Weights of a small transformer language model.
Size: 16 layers, width 512, 4 heads of 64, MLP 1792 GELU, vocabulary 34959, 56.2M parameters.
Architecture: learned positions, no biases in attention or MLP.
Training: a variant of Adam for these matrices, 791M tokens, 6032 steps.
Each number is 128 + 24 x the weight over its row's rms, rounded and kept within 0 to 255. Layers, rows and columns count from 0. Numbers have three digits each. The size before them is the row's rms in percent of the matrix's.

# layer 9 MLP up, 1792x512, rms 0.0471, rows 1082-1181, columns 192-255
114:107165093132152122154110121110150131145140099162122104120118123131132097130139151093105146129124145107089119136196138121094155110141131162126143145115117148089115112119109171176133137139087145
105:113137122135160140122126124121132135165128146123178145127120154152117111145112177152129110153127129085141115106159089166068183104112144142081096154119124142100128108133128155123106106120077141
098:148139125124143119163127137076142135103128135118129117141130160105142121164160140145107075123050109165171140145170132119133155110122139091112114141137145134116135130074124112113106083103106121
134:145118124174143155153136136140162136081134107121129145091142152128154114129113082160108144107119112159122098138128150147117152129097157143162138138165115162092115129132122169155083150154134131
094:151160106125176122117139137107178113123133116142136135176115131102140154111132158132098122145091139139115114170131128123117122119087135134112127133158134144137075107145122135147148159178137152
091:146161133145188134143150145074123127116145128159122148151113174157164145141151131146150102115122155166114170123129104127147155173088162128140119124133131164136079105126099134112136103131164126
116:065087127160131139125137157111129138110124111142133131135140098135102153120101105115131115170105130107118135112113108156121100130108180094159150102148103158117069085153080180141103106090127132
090:141183167132124157165148181161139143136143098162124134140134135139144128134169157084099179120148152121121140163075155162111115141117121090108120096110188086132118112098115166111132081175091101
099:147126106137161149137107140128138108129109138120148131122146165083146134181085070099121135142141163144125149093126136143103119129103133134074173103124091129069137117120117144144105153095110087
096:132113152117138169146184104164106152126181149133140145132129167137110133162108152143151150116095178149116124112134083167138117158156179143138093113150133125181179115139154136140083131180107148
115:137117081119123157139076113134172145115150117131131140125113113129124109161074150150079120137095189124108163101094114172137155113138128140157120149135120116134104114128120119110118109174092094
085:132154102095095166136103150170176133128135135137138119143134161164165123140137151141104159141134113104138115127133138127124141136148180101110128132094141107144123096112126096128136098123092124
100:150113123130107121121164130170154130131140126140112148125166133185125148141163138137158164124116139134115091148107108121138174122134136091107141138115117148080107102118117125158135124167108103
096:142122148135144141125120122138119149138110112093092123158162118093117130157103090085104128096132133127123125132150091099073138076149101137113126168132124136124142141173119096100086109117087102
103:100124141111110165158145155120143149134112118111166126133143150122146153103126134155093166104099157093120080139109084130162182128121120178097115180170117118157130130157122133122147091122097155
099:150136149146174168131155107109135135097091125156136124080100130126124177130122088116123150084127128182146115130147082149132106126122141164133098163081140109161177122129148140119110143129142117
109:152101114134135137144149144149123127122100131127179150118156158166192107144105149155123181166169143164106155137107121116118176148106175131138160107149102103114119104133127126145139158176123135
096:105154065090093133114091128123128140135126135133118128106118126127141140131074132133114143111131150097133120135132146148131155121097120145076199153133072145090134133136091145116085145090120149
111:140151111096148126148153142110138128127122107137106160134146126150147106158154153120099180118124096147120095207144145121082108144078098153114177125112085130116128125131102131159145125107140142
093:097122123124094153147110156133113145135149100099104122151115160143118140138151106181101100112081119173104099137151183152120134122123141148155124105125110118149142131074152167145110119130142159
107:136125155171111118161161166124140145120135124160123122181159129151125183150087121140129136112101138102090159153099140177146120166112146093120098179142117127138117114124114156110134121106101069
088:144136111119116122147137111126129139130124156141105158159123132132138151161188118138122130143146142161111112132111168208121114136113125109149111137148148119125087110103091098123131085136133123
088:131100132145083105134106157081134147158104161131079143070148103186100068191106113120110103090128143126165154151162104111146120132116117122151136135154149091150116138128130142114103087107133126
114:156105137126129165139173155159142166131088127118209152135119153144180124089118128165137127098161156110089109145121152136138147152137123152151135131161089149137114109128122187119115109135115137
100:126110086097181131142145092095126154153187127107163126150123129139121135118122173146094128120129120168148136133136089183075162116135123138103120113142089152157116115121118183201115142137085159
096:121104104127134124186111140162100143126146138117144146124162231120137134143107144123080139132086115156127139116169169100128146183144111083120127130095137117122137132069139171190091168130111144
096:126133084107116131101085100092157135125116109109116143115150151174169156142143175099113143120117156110105142165107114121147174127133151130155121137106133131144134088144073098114121138188149115
097:125103137161145160114126162125153140110197146171122131112109114149091193160102153103110120137085116117136101136139176118131111155115140125137115110161079131111106093101123139080078093098117180
105:163142111148119119128123120142114142125093108108139168132147162143140161120114161123125134135130159135123116159140131179113158098079119128068138128141117082155152156086100166121123138133161136
098:125093097126070146160113160129155125126134136117140156119143121153166114113135072138093140133124109152125157138158159140134112156112123140133133120153117106089108131116123106125121145169088138
092:126155125134130123155113156108112131129132148116096156093184079132151121185141129147111133130087125063107099126118103098129140170135109115090154088167085106115102102101122147111097099141125139
103:119163096148146136123132133115148131137146124168159148112111145169106173149128123150121094071094111118111156190108138120120115125079090183128127121174104165121123123157104134121105148134147131
097:150103120147188122105166138083129134089128147171158146127155079151129083134117158121108145143119097141143148097145128134099108145106128171130132136164114174105103098162118127166095144160110139
109:128132130175187132109138131099147131146112132140143180120100092131140142108097126122097110129070106111118084148136127124129129164122114117109141148170074175058075101160125136137096168123083147
088:179173135155135119110137133110130136162156117129135139122142143134136166188139103143102101185136170157157090113160100131096135129158147088113152141180113134094133138123091184165119131144091074
088:130104137077076153166117180167138148159151125123104148126109131150148172185136156150141124129107157097121133156120131158142158154123145096115126115138133103111127123081120140151125128128099095
085:126145143125179159145098146106124115118169124136152139167164109108166118115146104155116164145135188114096104127118165162137143134129104137076145136139130165109107106109111154202134132126090146
099:129163153094166120173115129084108141107137114108097161171115121106105136141132173109127167130123152154085116137126130155138128107136147125145138140130103096117114102092113128126091075115116137
105:123121103121133088133104142092153135128134144097129139142158147123152165073105124141116092099110123090125112174106139144115092130130160145137132116161139198142136085115106154140102091138142157
102:145156139182120144130119162090117116158127116179116128113143117106134107166116112138125152150117160157145159118138159155139115157107129145122158158112148130087111095129137122158106118122077131
085:145114144118120140134151128185144142129102129119118145134170129129095106141150132140114120128122148148135145099132103154157141126134181134162128162120125128138107110119103143166140108133132114
101:107140123129173088125128133110121145096088143108162131130131159121127045137107154149103101142140229103161120148141118126109122150102136141146132156078107114138157122145091195170166132110112149
094:158128111125140106159122099108078114127110125101165126123100130145101126112093150178095147140142165157102139123124082143082123140149113148136140130152083108130131112127119154130146141144142155
098:156097137120164091112106154174131129151097129159136187109107129149141135158105109137108126109141130101163118122120136129141124150136133152118118126114119140102168120179120116113132136154085148
104:113150127150133170126126145151122142139141138168172149129122142157111140138111087171094159139115133113135143163160097139088111145101103111151102148127111094113120085126100161126077149103115124
110:111132121127153121111134126110134134118131119141155175111143075180122108163086109126119105124087153089130144083144119145151112159115159104148135131123140136107103109172131145107106105157125111
100:127087121127113107121065137143143126122108114156155156122148150119078146120073163123116143134119151160118143110139129096134165137127111107071121114103091127097165130120139140135134140161120091
081:178157102151119145139137134128108129128152111119094097136094163136098124086108083130116140148098107142132164169116149144137135126126142140139151111138111141169130153153109116148137170082158113
079:125165104132142129135133129145101169164137131145115091164141157132142155177136150146132161100087162132116112117133196155103144114111140108112136150149099107149156134122142130124125102133083126
102:137151124068148116133132128116132133126169119171103189148169085160101174137119176151103130118159136112099097171088124156124148124085106105085147141140114161106091121132119149110116134133139128
096:125107133111172138165112146113134145122154111155155112130169125151174105087165113128115090131102134139132090127133121138083107141136149167144128176113136139122094149097114133186144089129166112
111:122077111167154156123154132112114138140066137135202143106159133137127105172133118132132160146154127180112096120179141115099163127103125121135150132145150132081120084124151164124120108137084115
113:135126118157146122135137147099121137143133132132176130134161129110132110148163132108117139148148149110076174115137145123120143129101113171110160132144124080059140127151100117136094108098131083
104:148117104169152123148130154139129159142109113112097114154125157122148093139086162124103111125154138138120111122173101138121132136142169143115115134140122097122120130115121146200137131136122171
084:135138155141114157110146114140128142127129113136132136148117116137092142129131125140133185089101148115144077156158163140122154070133129123148109127079116111151149120141125133091136118132113094
081:157126162075124122141094149119142110115148129095126142125125174131129073092125115170109119136139129106125122162073076121152129146130120128133132164083135167123104133136089127141135146160093132
105:122138086155150084143142163150122137113100119181129166108180119133121115156162147127145138134143141114126170140148114130133182141105114128066135114127098143117117112121092143147117147140143081
103:115101165127151146125111159139133140121128139138153141137106134146114140174100170110124130099154111133132120110187116116127139137148166159109124139141112131116173142138087117106148142168151154
112:165128157145142141126128143120092148158129110129147098137156126110114147174118146153126130139080109114146177158148110161127153106128124082132169142139130142069137127111094110193088117117109147
095:134129127123157169140082161159127150126144131148127131123129188104124136090105128130147145109087156132084185165138147133169093106130123133148117113182114120146149129113107124118078123140101151
082:149122122138135128153120164098115145154064133136176076130153169155159131143117089164126146098115143063133113160135143096128125124092139147131129113073124077101145115142137121116110099124123130
115:138130112135125131133106162157130143103146124122135161089155148144144151122147120133121110099102104121134125095176142165115137131112127141129167149154083161138118111119099146157103129141148117
095:129151141118126127166105156148108124165136117142128126107105150154119122160153145152100157126161169131158085167175112153115116133150105173095136124122106144073139135119104129148124137111088133
116:129068169147141138147110093133128171119187107137121149082100156152120118121181117094118125124089121128134137131122096150127144116146147139132175168132096161081152154172154127134129123124105072
093:132131095128179134137129162122115137124116118081182093130137165118120131119114108116123096107112134129114129162170172089106152144113130177135118087130142133143087133093111151180110138114190126
112:128133073133158116128104142110119134106102131145163153132167117114151121189133097186097126131133113120126127130137076126069129144116101170124153141119142181084033109134158143166109108152145115
082:151141150108124119142085177161154149139089136133145122086088129127093133089185128130133149163139118127118140172131187142139132083134166140123145141122122129147137144108068104134145150137102063
112:137089122137151135136150119113145148109103134117114128092123127120084105119165123098142133136162125148109078148130123158092158097135118152146114188159095110119150076188114134125140095157133095
102:139099106110094140162080097162125128115139119154127159140116127138103164095108147117118162154120111112109125139123099122146168127131111138113115174127150169137124132146098164114160150130145123
102:161135114139085163110074131161155141142166118121172157107158119178151165155064177129132132081116185102114141147142087155115145125146160114124138145123144135113050129113131168136117118157071151
093:116123119104129155115132101107146130142128112118173141134139182097133149130096087122102138135118117145110130178153105118117133147112104197097130142110148116132120109126133132090139184137084144
088:146109132141106147161107128150128127148178130098110118102166100176143111171081130123142150113129151120118147146128111114135134119124127129170097117141143127162114121111155122137123067137187150
089:185133120137166158111145164152127154128120122165114150170148101119151173128104152091154161114145130134102137148119126104087172163125117127125143110132126126062081086121139110164120109150114093
092:141138126150124115119155141092117122130118128184145105104124096142154120106166113119143106095137130086114138114090165088132132143099124119098115163091124140110128138127123134129121139143080115
107:138103101106126125129112161123134143121129107104138108101134103116163119140084130124130098182157165105150159090180106127102148123139160120125126166122148147148140106120110160117145136138112144
104:167086096097147122135138104089153129114143096146148129098097139170142122108140109131134104109108126118111121183159154099146097160137126143141119174102140172136131141135135127124161133163095161
086:150121133142159148148119145116130123141108112107123127150163130105111098125112107171136189066111109119130107086153099175124115121138111155121112161124115133062124107134174149166127088135063133
096:159124113108107131198119123122170124134164141110125149098109142102197177139131107122150155132095116148115102135151081120127144178113106137121107136180145116151107118075166153133148136143099145
105:134146140126155152127101142070147159145105143205129165121112152136144126131111123157112128096088125157088155173101109143153127126140148140139155136168110197075130129121131161113087144138095123
103:157128163091122141168132098188138131138171119167119112151135132142163174117122134127150116143096128153127164108116097110090162124144133122122101142166153123153072110066137138115136099159148111
092:114112135093122097114129127136136150107150115160166150132164134152173127123114113161133118101142118093122170139108139128130138148135105114129122121134112159107113117126168109138102148129111117
102:165119104121112111129133168109151124114163098154137105151171125143107157135150138109159122116097069099129162162153143117145179131115164132120128144111131166165121107121122132111118125095163129
093:120124159133092185139135117134159115150184129132152116096175176100100136126104110130110136140140124149123086121135100120111149121130121112155145127154132110120090116066115118127115090147089117
083:129101143153100169110144142150120162126114130145139147145123155162114074141094094126137153116102130205130120102129168107125140119112156142146131133119129167130118116146134122106147079107178118
095:127112163159151157118132173093114134115138122140107153133090112130111169146153131136143128126100104103178189129136134144117118107123141080104118153137139122097118130173130112134105128147173094
099:107175128135132172136115149097143131099174146161107117143131127146144102140134119166141105142140137153128185107113123148089135139182142145172157153116114147127116123132107145141105104160075133
106:078110063128145129122141111127147158126134117168189126119095125169141147144056150103134135109147138135132148086145153135128172146064135115151143180142090154138148131159120169134134131158141130
099:117163085122130108161133091078141127139185132107106122101140165139182109087126115142149113128128117147131140105152126119123125158148141127089120156106122158113133137128147126166123177130061148
088:110108116129148137134110129117118125177119163148134162132149110088167103156133135112120141101096165140123129146141165106149123150154160120136134156125110134087126126113132129088099141141119109
100:147160138136104137175086130141114144126143086162154154146156142144100159134153090188101154109132151109090129169141085153087183151141140109122127149132119126108136117147122173142111121123088114
098:142134109125128147128148120079122135147092135117102160126118111143098106139125117124091101137111087078133118151123103144133124131156179152126113129131111101064162092151114172168108114146121120
100:153142137113149133132128105090137131105133131122128165109132086127148112099105141101103142132145111136123138151132092145076112121124136154124154144120115124132151125141130131142145148140157153
112:184129068123168157125134143084147149115116118125154138118163149092131118084096140126147085114096128138156099172186151114135123103094132159159136161139119112137135119082126136116136121151131122
092:131126132085147120107138114143104153163140174187122110125180132125132144165131082146117105124121159097143152095140152137115110112140147121142115134136135117138101110128152132147131073109125122
107:161133132098145116140117095118152150166153132158156144111133125108144130111117158162152163118139132161121116149147088149105157168120113119118134175114144107118149167093137138156151136157109108
075:097197083119120111133125131160107123163161161147136134127135124105159113106095104114146126138113152103143133077117143155166135104089110127101112130116138167123148108100105112099140098138160111
095:103139074156179170160109129120141142136089110147131141151135143089116137110131100137140159084112117117107132157137153124063121152091086140112132110125135143131111154136146136134095055092124138
095:111195130116140165148106128162131126124144139139113182129120097119142152114145189111138162124106125103077172181124088109113162124152135115112144111130133132102145121115135123156081133113129160
108:133128133107138162123145121123159126160133104168145160150110111115148156130130101158126103142148164141101146120124104135104143082140146138138101189164136135129130111130104161130115097161126105
114:133114131144195127134145106129153163101169131141132131151115109099116119172117135161124108105089127184130166118125178122100148138119142132166107120174142131139097133087137123140082100143129101